config.toml
rope_fraction = 1.0
bias = "none"
init_std_o = 0.0526
init_std_up = 0.0429
optimizer = "muon_variant"
decay_fraction = 0.504
batch_tokens = [32768, 65536, 98304]
max_seq_len = 512
Each number is 128 + 32 x the weight over its row's rms, rounded and kept within 0 to 255. Layers, rows and columns count from 0. Numbers have three digits each. The size before them is the row's rms in percent of the matrix's.

# layer 11 MLP gate, 512x192, rms 0.28, rows 363-434, columns 64-127
098:115099094104187106089109141064156112146135157113103100121152137129082135123092134199128138140133131109084117150123139099063136103174121058126137102119131064160105084189087133125121204138069113
101:114151147157127126085100111050132218124117197079107096139151148121080124103157234104136162098126146123123135115138103150168133091123129073096143121130099132128115187125081125090158128096071123
099:136142159152140236180111165124142092171096138122119147140171154152139115066090154144161083145098089068143066139080135148104139154108153135185118108156177203103164094153162117086132196136076142
102:102053183182111168141128164183155143112134123085101104092126107129216068097147076144133099148113130095102071137108089146133167168174169179093122122103149138149201133066155143118166138131132093
108:146119101154191083142119127130121130143088103153170148151121169130131122126110106130148145142121187156114119149057096106133119133108077083126055105161142145115146138155112133114173118092181156
093:101133169147142121184144155164157126115137134040127102133115129113107164078117126122127117145081065165128144155143108117118099143107126128134136101121134158169138098106069100124093153093152072
100:093174130120101097145164115145152185132036140050133154132139105111152094168119109137125158110130102131057140106159079167082148114126154154155071119151145127128097087119133168152064112106146087
096:149145140134113137138156147175147168112139068112099133139133122072112098166086148068103135160088142087118102125105053114091113086114170158084099131112157096177128146076132111109123150160140130
104:124081086091107184123111178146132087151142131053100112137119125055112148128116132179156146120142127114159087181103121122157153125132147080139143125100081091140097091113139101134138161142173121
111:080136118078132099082151136182137121116163161076017121130132102123108135089099157163092118123099135113124108105125133106123155092107081104169150081144141141099129124134092062092133136156132091
104:134148143140088082110146139129117107186094131104123159170118131112161105126134196122139106163123103101053129131162145103110110150059144172134110122117124175155120174075084124102141126119114102
101:134114133098127153093114136146166130064126110127070096146148063113153141150181129113159117078211106121138120175153114184123112095160142158082144170105126080181082185125166100132154166163141136
103:131126160122093120050124079111142142133109082091120112149165133144176119107079127154151174135073082081113139142120108163088131118138170144136143111106096136119155184106136117132096096092157144
099:149142139124147110059129138102172173158155120108092099082112128122140102136075120137164114107085159132147120090083151095140073122132191001129116105091152147147157095107172123096167092153113171
104:139167152165129126077139093101101164187196107080090154192169124110122121128081156143099110107128129144179134165087150143113206055141138140194102089072096096117111145150119120079090135130144103
102:040163118093100120140134127117155107125130107151125107127129191115112144085127207182146154111136123202101111154132115125141085115066086170071119142089100161149155183077145116134145118117135076
102:098144117158153137127161172108141208142129168186127129174080158129066124146178176123135104108106160121107066162113099104137102107154147079143150130137108110117102183234124169092058076106125131
095:166105101140096185150136110103096009127094093165130091121164193187102119100153125139113081078158118110093110122103124121163131092158131121104087110091177141132117151161105068106142192151094161
100:152096106060145105129124134098137156147127076120107064131157145200135093163126117149103109127098138057176120174073102118117117109142158154137079105136100121122111113136141141116124122086100098
099:190187092158143110135076170096092142116071083102149126081124171126118171139137166098153120117205138136141129057161171134072127092116109179121169110100124126128077130128101112104118155120124144
098:146158121146195154177083149131172142149096101139109062133097130137106135165125063163097144094185043110171096188115134100112143121122130160162103177110166109142122138131068087148091122130179120
109:163170064127157120145048110111091104098182062101138104113073133145118140089149106127093125121064170147135169177158183185124126107121165117196148133104152092093113101082138064151108106161112101
104:144131156168131115190103148139103134146116099071155077068161084124136134088143154080158163130108158205144179196181146198123078082092120105155171118111117125111105122112140203124134083135111170
107:087156202113181048101166126121207143118105098077197076158172093094131113119166124180170101124089062105083149127119168129089140152154145099150169163175163162171163174148099050129072139144153086
107:127137120137072137080116145089094124096076116119143123051142094151078072125156189154179169027121195080147166121122150136172108130126112159045108122109145127160099127114131144151151137134112134
103:125156088163152165139115160151114123158132119150114134135107194106147124103167093142151137055170100105154143086116156101083132076126153077156099129136150103154161102126090173106110059136083183
098:134118119160082148171134136053126117076099146134178132171157138090139171109122179163125147060127101145158091110142089098120086083122126174136114070164179170158114137161143092122133155110146100
103:141126144154172231183154156114113100167075094125146139075120107156168098130105158125180152182144126168118144085119095209136081100135116114184119110124153127091115129148106136086131085130130093
102:112151079100122133106138111155081112098177098097117131168079189149074161148129142156103135116124138116160111143176103172146066074135137107135160102069150164105094139169120085155168083194134211
103:145137140172165148116132142130150147160169070093126151085171138108105159130159164153118146110132114101196126132140119099148204140165184134093033080157122130084191160127137114128121071147090182
097:125106099077094083112092068100190110165143137125109127144137103127105077096120231067123118125111141119154134135152117119144121173130096066124121101147139180111187170166131141144213098166078085
102:106196182138157147100113160116083090183077165111098147124108133083096180076074142097171121097189089155112145120086137134106127164150126152127143105158134089077154171117077141100120166096138169
100:101124084126125102107104139103137100185133141151120078137138101135109087142128136184164173149079075100096158152083214148079121130123144144107073145110103189125175103068211105088124122131092102
094:117232114100110155102090124155072123138144124169119138106112154095112044154129108118134173104115155098160064141132129122111149090107088174126207115121133115164209155129079125118177131139152157
099:165146145121114150117107117148191101065117158126138196121086070098140114107108121157151192080155070098149103146179125091155149109171092096151166091130117155171080128124134157103147114119121106
092:146149055081164125088144156125140129148083135151126150140104108114131120163179161125085089122163122153104138097032158145151138103174082116140193135136134098142079127085078121151059116155066116
096:073123090126143072125172120130098116094086107096162163206137084063178144072147118102095183111105106128130118144126136163111123091186119137093142141110109085120148138174149080136084079112064112
099:092129101099103064130176126134165125087192153130100089102114123170121080119106136183128118077106146120145109169130135134079129161193155135106085174104193140093098174121116076151121141147097145
096:138129153185168138137108132138131171129139120132147099112115195150149085092135121239096097082154135120102146167068146152098119143136151111066155151064115116081129156114140083135145083131135172
103:104088137141116098128157104149186180094181163095133169185126042103135096150152059092131161068105121065186121090082176136139084190110130135130135135129136104234108099106139109152143160134142154
095:102163098147141141140101122100080073111133129111102130125103127181111108097189152157179096138143160087097095161052102139122058080184117106099105121116099140124116138174190106115127073116156129
099:136181158047077140149152185153144168103097106174153137091083137129126141111078147210156147128137135163107098180134175065170199089024119108175101185139132181094127138102136110152086075079132072
098:089125129078148121164161196127095128107153096175148099142198182121127150078114172098171074069123144193117144140096089127142097151104153152123108115155107152115124053100110036068162135116143046
095:091140130073157099162140185155096103186184166143184084099080144169072136147117128169124062123149124146108119156112141102140072121103174125150093114179158130137109048092101096151143126161154125
100:094097116140028147093092080153146070122065111114150147137092110168183133129107164073110142086125108153136086161123158154137138088142129103168123175169080160127167121105164127127160096132130066
099:116142088138134104102088114141138160138103180126153146154184122136139128123159181122089174110128172085146048106098092119110153145169148170131124103078147160128128119053186154052199152213127122
109:086086063105124095115187170070114082175103203184123101130144107129176085098113088136107146070095138078182126140133143090109167130135059085156118147102101174109103100164125117141137108085118164
101:136108090117083075108141169144120121109161113142153078101115159061065154148109132157183130153101123171141132143180059091065146125131210157141164126107078190130128103115086122128122097129154151
095:124107101080135135249059133116134135122143092112121127148144140189104102073128096126169192100179100149113117146073118127143104101148047135175080137131169160119201123148150099130110093165165153
097:123104140084102135154188125171106165135068086158117104110113167163137067167131196075153180161134156122113082060141139152071120184123109135094153079176105116179172128188157072078147104107096125
100:124139145179134121107099129092104134145100111098124160102150122060115122147112203175156139129146198136122141143085145147109105096090173090118165103113058158153136070116144126141130123130125168
100:146154116099147142132121114154122155142069112118098118105100189115128095116109110124158085220149096142052133074061130157198116126103075130097116190120131193134121129171111106100110109079144147
096:123107157156097141106143111091148144126122088199165056183080131095084101144131152142193174172189101113089131097156087107120116089092113060086168078063149079123129135120125166153141186145153124
102:132134169125130119147107094178210132130114138103112140110158123110087112159128154131168120117152134114118230153095141119142107176088111126184072149120094122113130076118088148112136174157160175
104:148133173088160136085158145134060151175145139111197097122060150163141133090092085124135175130111133147149172125141114118117119099134103113131187175061166083180172131069152133098129122054095179
098:091181125180054150073142213089105185144112101125108097143142165114085128089206179128165123124104124201091087200047147127162102076118122171130093150182196154122188081110149111080155105125184119
096:064202138161140130088154116127196170120168128129124122071191156195107154072125113157163146113166087091152143157142107148071143206135158176060140076117125136138147145117156121091151101079158137
101:062142121100102186184211141121190165135168132166089170209101105156133112152099151166091174164114027106119131107130096150079133078146118132079125175096093148150185162102120149143133114158113095
106:101163119115150113138126106163134148170094143134114078151191130073132121169178126130104204145096166133083126161120169105138094114118092090109102170176077145126133131099174079113084109092119157
097:131106134123112089189114107106176107070118123088151111108155138123040156137111157120096103127145149139089194124079117177105126095128125094091105111141133185144104077136137178119107132164169127
103:174141172155156158096145174051044150107161089092140103136041151155101117082156179115154162104138095133104092103158165142147125121122154126085146133186168117163122079142166166103118117137145163
102:071200123090166140137126167138186095144133116105146132142168122143125130134060080134127134133156086115191119183183102103123169128185156104098116196153092147140130157161130125137102181108132188
099:146127175149092107129188228092135176113114122057116080071133156174105133113188093163134151180122118157123085099116070132148159146170105118114176154137119106174144100131136091119141095168089133
094:185158093117077115172157116162117110212111117151104144107129122088132123075159104154176090101119134145118041126087129077176134169113072104146160089141171114118080112112122097147173070125075073
104:108099119152153113088115122146121133141147093118145181184097120091072184150121118155109162182135114095155151146179086148115099079201142142211165147092102164142149125082132103143142121137127129
098:138177153119173145179129130159094167171138181136087144171152133110100158144133129143137108146124084121120146131080197170065112160134170112105115111151141114138131174134136073062072189116112072
092:099124150153133174129130128102142164116161100140169126093144142141077160089117082135113158141217162196097130099182139151226101124124147057149134134201082119155124147154108168071141141085144091
095:146155069093154064158136098176118144161149144125133138115065199080107112152089104099106069124186095125111121110104099160121139124132175093145119118143109174127081113168157088111123119187111149
102:108130165142148121047107137193159153043158173136117133145152083109141109121110123064171115113130100075087128096092120171141162125142134134079136130100155152096152172145119155026172179093166185
102:072097064138146123204157125166156111114139185154149141153130131144165142123151115189115171120168147167153130156139148107116086107166132145144153194095144096138059109138119114090154155125152160
098:103108109153136123115184192127091141202105085148167126121154158071138056108122159167126120079054197146110141085119151085139086194154090177099190109116158150079117130148139166177221140132101089
099:156078159180139133067082085118148133115097169125153088083112036101149113146110140135131130124159191155155095092172134166100169127124099111176115166152167122090088100115062129186144130177131092
# layer 11 MLP up, 512x192, rms 0.293, rows 363-433, columns 64-127
100:101100127079163127112099103090125078075144119127129137094099138098135112191176084099128187155128096146111107143134143169123164181134163120164091136091143164155149152102172163070199121132171131
103:148199164176153120137141133153095126137153162117137164132167128093105089115185136136193154124148083115162115132166135135153104078099117155099128114204136153056159093157123135094123143114162154
099:068214149091136088080147101165104141100072123153078085138128112062117126081116124096126135181129126138147132077175140132195087147082172163094111083131149138106101133172083151118134185099081113
105:079116094087160151123127128153050093134121124171135122066164170100100087162151133107069173088117141193142106163135164151183154112116156152105117095145180124147073117168083075156125069112167189
104:122090125034092083068161120163120150093158129126120157135128172132138134132067117098115151094133110162138119142100082124163146141185139169141172141082116141175123070104169101149114107117140118
091:173155165103112108103095072105113149148106122119120135142133132122114170124154132070143162116177116094094169132124117064093119112092108114118115164109068119179164154146133110091084146190134135
098:104126098109066158055112144140121186147162124167140124114137150150118087082091141087132097128087140140106126076158122086068082142112063120152175125144159183080095125133122134077140140227109099
096:075197153163115102091156091126101117116130179151159196087122105114152110156093076181101101154112100144124100115104180121128135134106138136186214120140099074108107126162117165149145172114145139
102:161113079081126115124095174136122114115116088089083199107142175128137086096143115131157130075122152105136101116146152101160168069144039103181144094118133055131087078109136124149135132099170112
114:123135119156122174174084135071145138135172150137094146133075141125211174194146123120138163053176129138119122149114133145145091093123130132142102138115078108096132062131160121126183124121159107
103:153134079127065130106173103151092108202134149117128128191138089082169102128161090116131113163089097136107150150090120138132188113014184156112113088079147181142096131075102103137162076147089119
100:090145159158045123120128156159108129093141093123139163137152111187152129124079124128055167151145141086138226095118115105137170125135110117123084141133128175077154139166086167129098096082108135
102:097160158097200138096050134070182104112177122144113118155140155124116087092162156154106090111105091116168057105150082163125109155163105180070107157120122084096096105141114133132102181160186117
100:161118152181108110129158096211119089175107118130168114102177110163112106091124188123094133157166129152125145136214107107150037086149074147106072161181085121142081137120135158137174138089120034
105:111089161158179162153149080126169138169089163092120089138092091094132140113130120145109104132185121109144170107140150142107098153112122140096128152119160129150149104117110164156123161106160135
093:087066113112130152112106178184098149138121133156123144195129092149093115051161121091113167148192108071132147144143116114092150136161084078136119139182101164077154108116105121102105147132064128
098:138147119135087136160106051115112078091116118145125130072146089085200180156133138092194114103132152149163199145135102132150132099085179112096088168165133109197147123107120069113148166111139096
098:106110142142150107157157172174107136086165184110140180149101117061130130092137127121109119103058103064112144162164124143153148113070132135132095163152142090129137113182144064126165082069150118
098:073103181164085188147109157108124149151175143169168142144142078151066104110151091138106093106210128115088119098098085105084162133148154131085161186132123172098117143165089087094106120100166111
099:152177146152097104133117130079102145111055146134106106132156065063089201111150120177153121162199100120125105112154131159169139140071069146151038067170177115157117110122093071117076133139093109
100:139141138143062089081157182154168098137166110089180097112097109148151124145060106074117152112136146110099089149145158090167141169158068083127131090178093158080134147087125163138151132107054071
106:141117160215140116134160127120119135116098168112093137164124106068122101172097084115075160160089098159094123174135070126175209117123107160081139115111144101224125105136107084161122133113058117
106:160130144112166126129084120144121162125119116117091121227149100065126131114168109102079185147141142137137128145169101148131144125148106130074077137113090167090112111098071143145143077124118161
108:082197145121109109120101123136209105074118076106138175133124116115169095138145069207152108132094031150106180153123142125120118144143136105134121148144147196114156095128135060050145041134134083
104:130119137171107105212119140171127129111146067130108181077140160152110127127113140179066143132119101078098116180170110127117136146030119163126151061150133103145105142169078096132065138079125197
100:071178161157167103128155134142086075154103092163152135124158149185090145097120124171137106060190115125118175100149183089072134078197156104087158186117121119101101117136099180132134072124131209
107:085138181075118097159086087098109138143205125097194162139137148114193162156125132127121075118169137073097129171117103100126160137172171140230066132141121164126156082139102112143134124199121118
100:144145189071121095097112129123125153096135148103100134080149132139174153057110109108145128163122143099134108147074125150098061177123111131115077139114106150198180161133141139131139110173124090
102:119178103060146115191073121108067105129161137147184147121192148159032121156132102082080130119094159151149149112116102149095121134100166163188094133096117101110100172111152071183134133156119157
106:100118102176077146131129153011150117121168134136080102187162117110180159166040121104087096152144100120132109162148099114111108129099108144175151168128162129140151119165151146098087092214148102
098:105131223083141103093152064106207131181129143095153069175134185084136093154111146129144139100176126164153147159098140126140102148163165099111126146123154135103137131159134151117114175107119174
108:107160160157147158118124141116139106100124183146120191172133173083094117150090085127153126128151145170140096142060149092101215178168115129138177133126056186107146135078130126141128181125079091
098:129096150214159085117168125140119148150187175083134104152185106129144108157101116179110117153153146165157100124135180069095157097164118120148139133162112142098151092082073144103183150184114076
092:139172196127152119118135122151085114065109144136107126051145101100108125104133128098158141158126171152139164091116128094122105201121077143148114116132120110112111169171131116125074088031137125
102:122159134131115185090131134152129119076143185173155115155169117065131142122115181083098154144109121140158126112138163118170089100097118106058134084151135139148100131119133090103145163134123083
087:167109139087090172136096120103065108115133190098105120156136103107149159096058076113179130132113118063131097102144157115159144163146062143163129163079103142137092095137082111071140102102119107
098:134107103173123127181161110135075111191096093089171134097174140109164151119100107166177125132123080122093068143110061125129096121096128109123126137116146143110136163164171166127077107125162095
101:111143126118148168092120103132093088104088087111129175091122084048111131103172141120135171159142086133119155084088141109138178103058171121112129083153082137145102128134102157095098098098111069
102:119174144048104143114125133134108148151156102109101130105140103115174148106098065165127085119087139101068106129101151062116170088124088120185138140135145175147136160161131121146070112060120122
103:075142195134179095103099163072159148091147146082114137125159093122181099124102127105171124090133151095144160122097104141112133151131148128153092141095159133079152182152124069116102160088163184
106:107102112160156120089095087105127056084155145104177159120136057123150117066082138112120116131075071124149144126114112154161143162105142185096116105131131182120098168080128137135151114116117153
106:102106036082148164144137167156099123135176151128083149136110163158137070156215108140081100117161138141109129071110054127116109151122175146144160077127094093114076123196074101125140147109180115
103:171117145121124130152114083118177138141103174133176132146118105115146105170088142105079136126139057119196048155150087157146145165132080130111073140139117145171094087119115112156117138168097144
092:125163101088193115094150147159111109114144114110106153064131085171082167125095179150134085203167157152124159148186144087143122160143149153146114108040097073146057142135130132107157112184121148
094:145138186150163174105187117082149165129075129088146107108142129099155124082145135148170120158110132135169142119138124107117121088112142140133201151181170138148162111174137153118141103196171132
101:111152106090116136106112146114122151101157143174125149171146174083115148125098184107164152085095079148109142117123183143078140135089095145119071170072132172177090177030143135128161140100118116
106:091174113138142182170087132130142130097166084098097177137154170102146111115099122075133085140149084120094112072092164135122125135164107159154193071121088130092122136113151118138121185195192114
095:182143089076131151122144183150125136076072137128135160116217148171120141091128135142160147092152123121141079083122086162110122098103122132149068159083111142114101163145091199114178135051133175
101:052137103136089106071191096093140148211139114094169143100149073178119140143101107053099105132099156085100077169055117060132113108145128140164120165133111124099145187106124151132102140092121135
099:097116071113112163180130132145116161166065089075119129108149116135136191137175167137082153119155106149114156176134087087126086183223145078107201084103112131148168079160103104095110087133140125
096:153196144130183134169153109170157180137166102117113067134113092118099064183111153126145139136162070084105116122129076142120122083128180174093108168097154132101100124186122137162158104129137076
100:148150137150132169142111139131110064151179068136176054169094150132143132180149095150105158133166162080125135135111165092112157113105211159120155065081144164101091127154123149155111104170136144
096:146148137056131110125107150142184178149132132142135151116099076153155119064100127146159135112133128154155148136133108167106133118050059079142125134047158077148175154067091108151078093145071172
103:123155113155130142156161132194078148131156109131183107063116155113111123135116122089032069104081086094133119135161166042123142110108160183144121143145135095183145176166105125056110092075122146
106:104164106156159094150197133110100105138139088130096184095144099172117125133120155114129140121152108094108176104132077137123156122166184151161182142054113140135113165133141092085106161107130106
102:170105126112173132108122057161184141183148135116121128185188132136144157086132118137139142237126079089098165124134104133124183068094135111135087167150083156122073144145163080196095095088155134
101:074114123159146162106060109097150116136154130144181104158033125090183189126143090128077116151150140132153124097092124147133151127121145127133177118090148185086101058093143132097170126205087177
102:113131091091088145168182201166131159116154159155111154126197136127114145133151141171075191090082085202109148146129109092101133077151107131083124138119144165164082154161155160101114119175159084
101:165087145118167173104155173097092133175102110162075125123057129052083095137199153119101109124104090043139192158075101115088123122133115154165146124084152125155133173060172156107016170072185120
094:098138090137162135140141120154178084082162092194197111147094116145132085137123074095132099093149125091110111095177132154152110205104131126167175108080176178098104158140171142141126105152128085
102:122066085128102115135114128134152146162146136130077126100082106110147075130020125111141153080167103151144157130133159174133140092122146121112153096145181083178121145121118110130101142164189088
105:161185147161109154165106153187175143104114121083099150156141085158103137125116149066176174129179126099127110126135091082097131139165114105110165124141110126157096130095101102102105178180143152
101:130093149119087115093180138132165161112102109105099085117134058120147107130152212177171126109149141124094083143141115141122108106114195097119107095149116098098135149173140149129089102130103145
096:165140121159139131174148083150143117045132101097108120132144139099129118098081151170091114140146072195144137135140158122129211145144120182121099158143144124119185060099158122122131076069086114
102:130092055159142171115089115144123160082166135120151159142061151068169092123130116131104138106117149053113150201142148136095112140131106142107150055124141165142111141115101105092174111119176132
097:118141164094187117072131164158096135125131147096133087116156142156064170099089153115153120102122146073122125125172094138143135180136041100117124088180093164108142130108069109170119107128130135
093:173129149141148113186095090136173085110196129131113091119163117083135131147082142114110111153078128133081145148132132160122148184110090086111186092177121160138111126122121112143079117089147081
094:157104133101125104111125131136111049117085160152185100078149074167167175053129151159136104202132126147152115216079108144164135158125083077142073112119122084138163131164115105192099081143104148
101:157149069142160100116124112094106147121112165089187117108135144154145148094131087122040101134053116123102156152153199185119105158170099128145063134125116075108114086095135169147149103152164124
101:177122096112125140106138103076158134144121125109150169142075064127129118096108153142091123117095068142067113105152122113172168156090142127103146125085166128105176160093160143117083103153116118
095:113137115135168079086092137172081141087142133156099122065109120092106099119140160167125082128133158098094152096120147093095140110115196097124161159111143135105099156099117145134153034135196154
# layer 11 MLP down (transposed), 512x192, rms 0.168, rows 363-433, columns 64-127
100:155119152178129089163121140165132088168117122157152073110119148140145090121154151193212142110144137133147138127052162135105088136157140136119086103089125159116149162081163105161169149100151140
103:112088122119157127142062136129126132105161180154124112122124110113095184125134137156114110138170104101126116121144171105159104107120115109144120143167172133151087179106093173150085143108110090
101:111108097135146098197140133212124170103171128184160119184158120112086088133130106178143152151188122156051122178096126178141165131077111121083129117152165120142122158167118106119091112078174131
102:125162054133132130168176167119133100125082111156140163068117152138145106127175159112127132080136135203153148152119138132071144069199150145148131138145162107058132118107193140106112062173155131
093:145158131143131096160142146181141133118123149183135137133164152117147148128143208100111157165084126121150094091080157119102079076137149124125097099153162096125134136108072148123158143159156141
094:146084148068093112139126143131128166114147115113118113152132144119093114085132098132118139116116135107079173155144178143151157138095102147132202163150086148123080132125133075116194126149088087
099:113111180137095070152083116079120142152121101143191086195097145133094120150090131146150130160089107139124100154124138095126148079153154059125130098161126106180074111121112123108136151145172112
101:150113113118121135056105080119085093103142131094105129151116173178104148118137167119115063082108136102116129123150107191119118141091129094205130106173132148108108124076100081077154126171155132
103:103112119149156095139139113102076150116153124145112136106121152119142106119116137206095171129076171099117156121153167144092177118149149131134097175138114117194071119098153115166123188119109163
107:166169162126162157154059141067126117086132097108151133121119098094105151164186058128150175167126117194149115104085126158098086104111107153102125133085157062153121109148105157086131127125116145
104:175052111190171119111143155190042157173097079121126176126109171123092132113163150170220118141123087157143099117101147160116119133087138127106125145123097184124160110148095158141105124128146200
095:120074103091170137148098154128122126138115113160131066140128112082090120132148117123135156168136150103151162127018151099079138119164091111120105140110143120067118126143090144125070113142143092
103:150121167152137132133091094132130084154132117098124114081089149107159123091130190098154073155189095128190099141120056171131108130131174133118110108117127174140067087106143087094116094134144163
094:132148071123114115073131172132092108174162111122126163130143142161175125208070106152112087108151113056113170103132123141139125143132179115136194128167108134131115114129165130127118126092068097
099:136102081133184138122125120132146121146123124164188114125133093102153087119139108149129140176112177131103169101089136166104081086124130107079118118191129124088162105073171162141097143072108087
099:131160116212156155136138133046170128102093103190102050152136146098156077156134081120146138102183121170069159108132129135095128119136093153037054077126139168139166153109079169118077107121158150
098:164148122105157155128156083150115186171129132142131189143112135151136120149091103135072166100125111117059163176138135169121106162071083151139180152085092149147131105071122131133131150091109137
097:123117128227179209108153168117185067083126142092078178122174147128135103148229150117128115121179161121175133113108121075132099123142083096134137167114152131118189109124102122119157126101141136
101:092083090139145113104120147132173120168106184116161047134087124116173086081150079146188098119120138121087113120157168094105121106131120160109090168126091129118158101091161160135173124104169117
105:104135092237127115158097132181163158228088118170211161117136107166100122084125138119105161095188105145089115149136136195147120087168153122134137155099151152095091123143169148118173144146161121
103:157138093097178093123131114105143102158092109136116128135143143088100125061128095092122092117111060116110156112104126141141061193157122128137118092114164150145098125148117150135176125099100064
105:104136146135178153126086083144108089135140147133111117139157126093104164125096110094091153146135083116157127135178121177087113072086176089143153103118127108115179105140072087087205157134052086
104:124133138179132158131142096109088111135157105081121155122148157141062128063058116076153125121136176184126126130137128135125087127146153131143157206170094138060117109110158130149173130105152137
103:128139116198093104123118146071135181121108102086133178146143186128098091113118096070100180109127091176109135095134154143148120140121124141165155168057156157149122075093124147136097114145149137
108:159127186181113180085109110179103130133087156099149127181137091065107155141112102091063096161169113105099141114090105108131140167216131191156145102172108102074147066138107095100166136174131177
098:093111122133119109098162100186101128094091115124098138076144156100166133099116096154086092105118138178118187097169117170127071134118198104161162146112117147093081123166077122089143069104091142
103:113159118094159177106098095092111144120117143098155102045063126159118128086179125161163160147128037164134177136099152124103141081170155071135161117135146086121103110100078154151155129089134093
103:154098106098135126129146067094128155098159126115092120093148129147187130145143109113096121111195136171130098143119108115085187118123145130164087089185177148180130115148112121125123135157195135
100:124129160142148130133110149083135120114102073178182162093167106152140124206175114093130092224106130058088068100187161129180132089134132134153111138066104098128132157084120144085170204081123156
099:130142077155128107150159143131132127100102155115119101125138106176174126145087147107150175109116156092173160150191173133116178130168108173085117152127215099150141146118146132111097136119077145
099:035157063089114168124036117071173158121118151089135092149113148070206097119158125137076145124120150148092183128124124118133124087142166089106128141142142113119113128167138117165092162135119152
100:131082134198137159132130197121121091076146168165153188134132094169139126074071168059120116149153148128131088127139104103114105222116145149138052102152160170180156118176091088157130148081093191
099:131100160137160067138162156123118066128173150123123148049150094132169112139119170155105145138154140127147212117146101110097121092130130136116074105100107181091167114153100067155101062121143117
097:181101165098194085094095132124121129118159098142178139119141170122086173147132153163077133130168044136169105127122094165127089142113148100142109113170122085135177085146162111109152097145118122
104:135139170153071095135161131120131134108156116093047109085117204110118116154119107157097175157115142075133146148161106112051142128142160213156143126105148117142144113188092088185131166128119145
088:108202115237128182152109111075181153118142115091138119173137097125132117133104150164151103153063106146149131133060117115164127096157146098084058167195161112083151119106137138166159120149137118
100:137133127114130099118165155142177122120146162168123184128140075080101114142148158109089206124120145179130124106080132153117180182146109138142138095115120092138171098142071112104109135086066175
102:155195138111096119117112147127084089148078115181159155207121133099120147086172139069151104137120117165133198123100134063113129167120150173194109132135123162153152156170110118144113145101116127
099:114167127125176156115124137090143186131098146113098089142194092119166054141109200150157153138135135000138108142087078133129133099177075133111067136073131147128121126128143167206148128142154174
105:159153066092099124132140108121140120050140123104161136118127131178132112176126086096109068159118095113097140140146164131166110146106100123131111175086119173167138130051117161143145121130116134
102:185126084172093173135069136148110169077103124159137157122146161056175145091093083082119136166114085157143101133159143097126099153131145173135133132158142135219154112129130141075153134115064087
104:160079112062131184151090078135113094126129124160143068122130131118127113153096118134094207175114104118169137108104150194152088113094106131153157149146029140148140118107128094113168132148096127
102:099144161085151120166113177129149162106126163105094130085124119118134074168186121097148118110122124106086121134152150091160097172120124128164180133093158115121141150178155104066169039090097107
098:095120164148094154064117145141118141108153181129111122161171130096101181153122138129147139148079144116090127193155092110174115126088115151112154142163110159115108176110125124175138160119122151
095:121181109122152111178144140159121125136151153093117091166164080150094087161116144046113137124193173117138120142083108153128118152114096121138181122118104143146101131191129137153177114142082154
097:135130126055146095104109145118153161118138121148157133168132132186127145172211123111102138129177068156165131185156152136116092177133149120088122124113231085143132143089107130108151064195141090
104:112109149152106151153109135151103145132174116136149197150156125126141135138106093163112101085163049122125172134085122074117140089137128094159172112142155102116225090125137090100118150175147102
097:156204136031164108085115096086111134081131132118131121170112167059139112119234156143117079161183124078145161157151096119142157128106148120151114197128125128161052093149108106103101109121162109
096:133112129088111159062083069074202107178102128132163086083071127137104068110084162081095157119167160113087106101090117134110064110108086141102101106117166145172104112146152126129144112166132118
099:123160125096138081141126128086127161107123117091123090064117104092123099141138212114162122175094154074138158083089088127112098160120112111102159123178095141145128106178124104045175097159081126
103:155152102169153143089103136169155124100103151129100116151083113151139123096151071140092195114106104145153125077177150138113069083153105162143126096070103139153169103099173092114086111144116121
098:136171128146133122091082105148161126164130177120134185128082148162177091145111129078138134056118172108182089139093129125076162076114134061189125114178111135087173196065117157092144084096161076
091:102079175096178144120114120080166131140162128141163150158171156108141118122163152132117139132079137167131121168139143142130111115120104074120117108165118173083124123102110133108128014155125119
105:112177110115114159124117133130070135127115141100099068130082093172199142127128161123143153050111106123116134158103145092116128093115146128041146163074120174158175135122103092143138094205068115
105:185197089109097135140108140118112111152142093133129137101172160161150125149186141115114132119106108141130201138161098075157132137168063181112174099145094128173140123149161114183090170165151105
103:139098137046170144113131163124127130161143161119135110136112103122146171147152053141113126149211104174111155139071146156106135167123079159118133114127126095160163136102095123113095129052079153
098:100110140159095047122130182130148186093195065148106111153143111096151163113132109162118118123156170114092141117136175112152047121136141167116177110109128099133073159139118090100097163086108113
102:080201120089150124144107110117147148097191149050110094166166113115104158155117103088132154132114082109148111111135132119087157144160155092136089212138135149117093096172109091133111126142113187
102:171127152107147090138133118112121168119087129085105052153143152185170122150088135147144136181166213155127106135089131146169121189140123119100182091181074106086079124133129132147136163097103129
094:134124127187053050113146156084138107118130113162138135160171165147135161108103132140165151109123156155157137092126123203051173172095141116114132110155119164064112162095125140163089110069102135
096:138151143140148114161124124067147135102107135117011080133139124163113118148100098117161162087178115111130145140167160111132135103091111175147111084080125150174106146154140093108077145187151141
104:100068125115168133110114116153097130145173161147146100109101094128152191122143105110135126138145125087136141163124106139150157100143127109139199169155135112108118122092158119149146103144171101
103:088139100167125074137107136153116116155155122164133154126175122126118167084107119137119122163146100132138099205114115185167081106144139095122130177146149157183127105122185105172185141098147102
096:130153140156150125110186097035103159081116142106090117126130124164117118114147146126120090141097116094074075186170113156146164114146175088163116110133116148122059105101126109123134181111108084
102:092119041177122116101164158109118138084144073203144133135089209155151103087126105092090136156172152149126097155093143179149151155126102199169087118127175132145140149102098158077129085117106105
099:116080120210113109118118164144175123123144087145109165129184089127157098081066153151162205184155148124101182190136119138090139174116134124092121157146132178151150074105171126103140184109063185
090:124102090172115150125130121127107096112154098116095111163144139157121088110097092129176154133080142106132152191144130147127095099212136123143046132105144131123156075075084169152127133073160151
088:120147132249113214099111124152120128111142149135145116144142077076162078110149175171126121127110139097157092088152123128154161145095076191132064170158120185148143150096061110132159153098111164
098:145111137074201088113173133113142076155134122112141178049091094138081110118143124176134108220078098164100120100149153102123153131125144107112096089179142148143080099149111097184136111101126191
104:136238090110120081147162176137113140107127077157130121130131173167108076133095117120145164036201091114124097129097134147137106139162083131136148140162146090143092088100095141169105145125138113
099:112147084113105150090102112145122126129097087118185115141145122119104137151130147111134105183119141063070163151091165200142095114137120176090096141134156086126153096124104078125145143149113142